config = dict(
    n_layer=15,
    d_model=96,
    n_head=4,
    n_kv_head=4,
    head_dim=32,
    d_mlp=256,
    vocab_size=1024,
    activation='gelu',
    norm='rmsnorm',
    norm_place='pre',
    norm_eps=1e-05,
    positions='rope',
    rope_base=10000.0,
    rope_fraction=1.0,
    qk_norm=True,
    attn_scale=0.177,
    bias='none',
    tie_embeddings=True,
    parallel_block=False,
    extras=['paired heads', 'gated attention'],
    init='trunc',
    init_std_qkv=0.067,
    init_std_o=0.0106,
    init_std_up=0.067,
    init_std_down=0.0075,
    optimizer='adamw',
    lr=0.00321,
    lr_mult_up=0.612,
    beta1=0.9,
    beta2=0.95,
    lr_head=0.00858,
    warmup_steps=213,
    schedule='wsd',
    decay_fraction=1.0,
    decay_shape='sqrt',
    final_lr_fraction=0.0,
    batch_tokens=8192,
    seq_len=256,
    doc_mask=True,
    z_loss=0.0001,
    train_tokens=98350000,
    steps=12006,
    dataset='wikipedia_en',
)
Each number is 128 + 24 x the weight over its row's rms, rounded and kept within 0 to 255. Layers, rows and columns count from 0. The size above them is the row's rms in percent of the matrix's.

# layer 5 MLP up, 256x96, rms 0.12, rows 211-217, columns 0-95
size [ 86 104 100  84 103 111 105]
[[115 145 112 153 123 131 102 158 168 136 103 128 144 116 190 127 158 108 120 136 127 119 153 180 114 143 137 101  89 141 131 107 151 166  88 148 127 122 163 110 155 165  98 126 133 115 121  99 107 186 118 122 145 139 157 120 116 137 143 124  81 141 133 113  92 147 155 162 168 137 127 147 102 156 170 143 146 129  82 123 117 158 111 139 109 127 131 141  98 141 137 117  70 162 135 116]
 [110 143 159 147 132 136 123 138 150 129 140 134 130 129 176 147 145 157 134  87 158 122 106 117 118 108 109  88  94 145 130  96 104 101 132 129 149 120 110 129 148 158 144 170  99 135 166 104 119 166 111 144 123 130 119 102 127 131 129 136 101 139 138 117 177 123 127 131 118 120 100 136 150 129 135 124  94 151 148 193 136 128 117 152 110 124 134  41 166 125 108 109  44 135 125 122]
 [142 158  94 171 113 125 131 164 124 103  70  80  92 128 177  95 153 116 155 144 141 141 120 142 130 115 136 112 131 123 137 144 153 135 100 136 126 115 125 125 129 180 125 113 165 101 107 103 118 141 125 169 109 162 124 158 164  97 114 147 163 164 121 114 162 153 119 116 138 120 116  88 105 115 132 124 136 132 172 138 111 155  92 137 104 142 153  96 101  78 150 134  84 130 139 116]
 [144 192 132 112  91 139 142 101 137 123 152 141 158  85  98  91 170 117 128  99 140 169 173 139 134  70  75 122 134 115 116 107 112 164 147 113 143 127 144 125 152 116 146 104 171 117 133 134 122 183  80 134 142 155 141 131 155 129 149 114 121 145 102 122 145 142 139 146 136 127 109 114 163 152  90  99 106 141 154 139 106 113 126 129 122 180 121 110 163 151 145 115 135 132 145 131]
 [108 126 129 126 126 119 123 121 106 122 101  64 150 113 108 119 139  80 109 126 101 147 124 159 121  95  98 125 109  95 126 163 161 112 145  91 152 114 124 149 154 142 121 122 148 109 180 106 114 154 146 112 147 128 132 142 123 110 141 116  90 134 127 128  66 123 137 141 124 140 166 119 135 117 154 134  84  89 156 127 109 133 139 154 107 119 164  76 135  92 127 190 147  88 100 101]
 [170  98 168 104 139 133 174 118 123 119 130 129 154 164 134 139 113 119 133 107 180 133 137 147 133 136 143 124 123 152 105 110 168  97 135 150 147 168 150  97 158 143 104 142  99 107 147 172 126 160 140 110 117 160 179 113 157 115 125  89 125 116  90  97 136 164 155  89 138 101 165 159 146 124 100 116 152 165 156 132  82 115 120 112 169 140 154 161 137 144 138 117 124 131 129 137]
 [105 142 121 137 161 146 138 185 134 120  93  85  99 127 156 151 131 107 114 123  89 171 113 119 117 107 108 159 140 137 113 144 143 125 111 157 103 140 154 124 184 119 104 129 122 105 161 162 116 134  93 118 131 153 123 109 172 126 107  70 157 163 120 115 129 129 120  72 123 136 121  82 135 119 100 138 107 132  78 170 102 115 140 109 134 157 101 115 149 109  99  99 138 129 118 115]]
# layer 5 MLP down (transposed), 256x96, rms 0.134, rows 211-217, columns 0-95
size [ 88  99 106  79  96 103 104]
[[134 142 138 132 153 133 169 129  95 142 149 130 151 108  78 120 153 178 114 149 139  69 133 154 161 125 111 153 140 118 121 157  74 143 173 107 158 120 131 128 122 120 132 145 151 131 157 131 129 108 141 166 123 138  76  97 108 146 131 146 127 115 120 188 134  87 129 121 127 106 104 130 120 111 145 109  99 118 136 130 112 163 145 114 120 143 133 163 175 148 149  73  94 112 109  98]
 [151 160  83 157 146 111  94  82  99 141 118 159 106 113 133 140 118  85 151 126 131  91 138 130 126 116 176 155 106 139 140 106 111 121 123  92 101 155 150 118  93 145 148 114 124 126 135  85 170 122 129 104 105 100 120 111  98 113 114 126 173 105 141 121 115 135 152 146 129 137 170 111 148 131 114 115 113 160 114  87 135 148 173 122 137 108  97 146 176  91 170 124 137 120 139 177]
 [115 152 127 159 144 170 143 120 133 110 135 167 140  89 124 120 173 168 140  98 120 136 123 104 117 161 143 106 102 127 125 124 132 147 144 152  99 112 128 104 148 131 114 162 165 140 119 148 171 171 142 149 127 158 118 121 127 150 123 117 109 157 111 136 141 146 168 108 142 137 116 125 165  78 101 104 125 122 197 191 133 126 136  70 133 137 118  87 126 144 169 128 114 145 132 101]
 [ 95  89 113 164  95 117 108 133 111 119 126 136 182 139 129 111 136 179 127 120 134 108 140 134 143 177 168 137 126 118 100 123 144 157 120 156  96 138 160 122  92 142 171 129 196 149 123 132 112 126 126 106  90 111 142 142 118 174  86 144 151 123 102  98 136 124 104 124 118 119 130 126  89  94 127 129 109 106  93 193 129 127 138 113 118 113 128  72 104 120 123 109 145 119 118 134]
 [ 95 115 143 120  89 149 112 114 144 117 140 140  77  66 154 169 121 102 150  96 154 126 140 147  90 137 126 104 112 104 114 123 138 109 124 175 162 153 135 148 128  79  92 141 147 109 111 148 131 136 113 156  93 109 128 126 143 117 129 103  79 133 104 103 175 129 125 106 119 150 133 149  99  91 115 128 110 126 122 154 186 187 121 116 130 124  89 149 104 142 119 156 122 121 119 127]
 [133 137 105 143 135 149 113 113 110 123 131 130 103 139 125 134 140 117 181 123  79 142 120  78 161 143 114 120 133 143  77 181  88 166 123 138 156 137 221 127 124 104 159 121 146 167 118 127 146 100 133 106 150 132 102 140 116 112 106 129 142 124 177 133 109 147 108 127 142 112 110 129 114 103 113 151 157 156 123 157 122 100 119 143 145 115 122 102 133  95 104 121  82 161 154 146]
 [138  90 131 128  82 128 107 117 112 125 153 136 118 107 163 166 102 109 130 152 123 125 180 169 111  89 142 158 109 129 164 101 124 158 179 156 143 142 129 153  95  97 119 121 102 123  82 142  97 112 126 127  88 118 133 146 131 123 140 134  79 133 157 142 159  97 137 149 111 134 159 121 163 178 150 116 145 104 169 108 158 158 126 133 106 157 124  90 142 143 113 104 148 134 150 115]]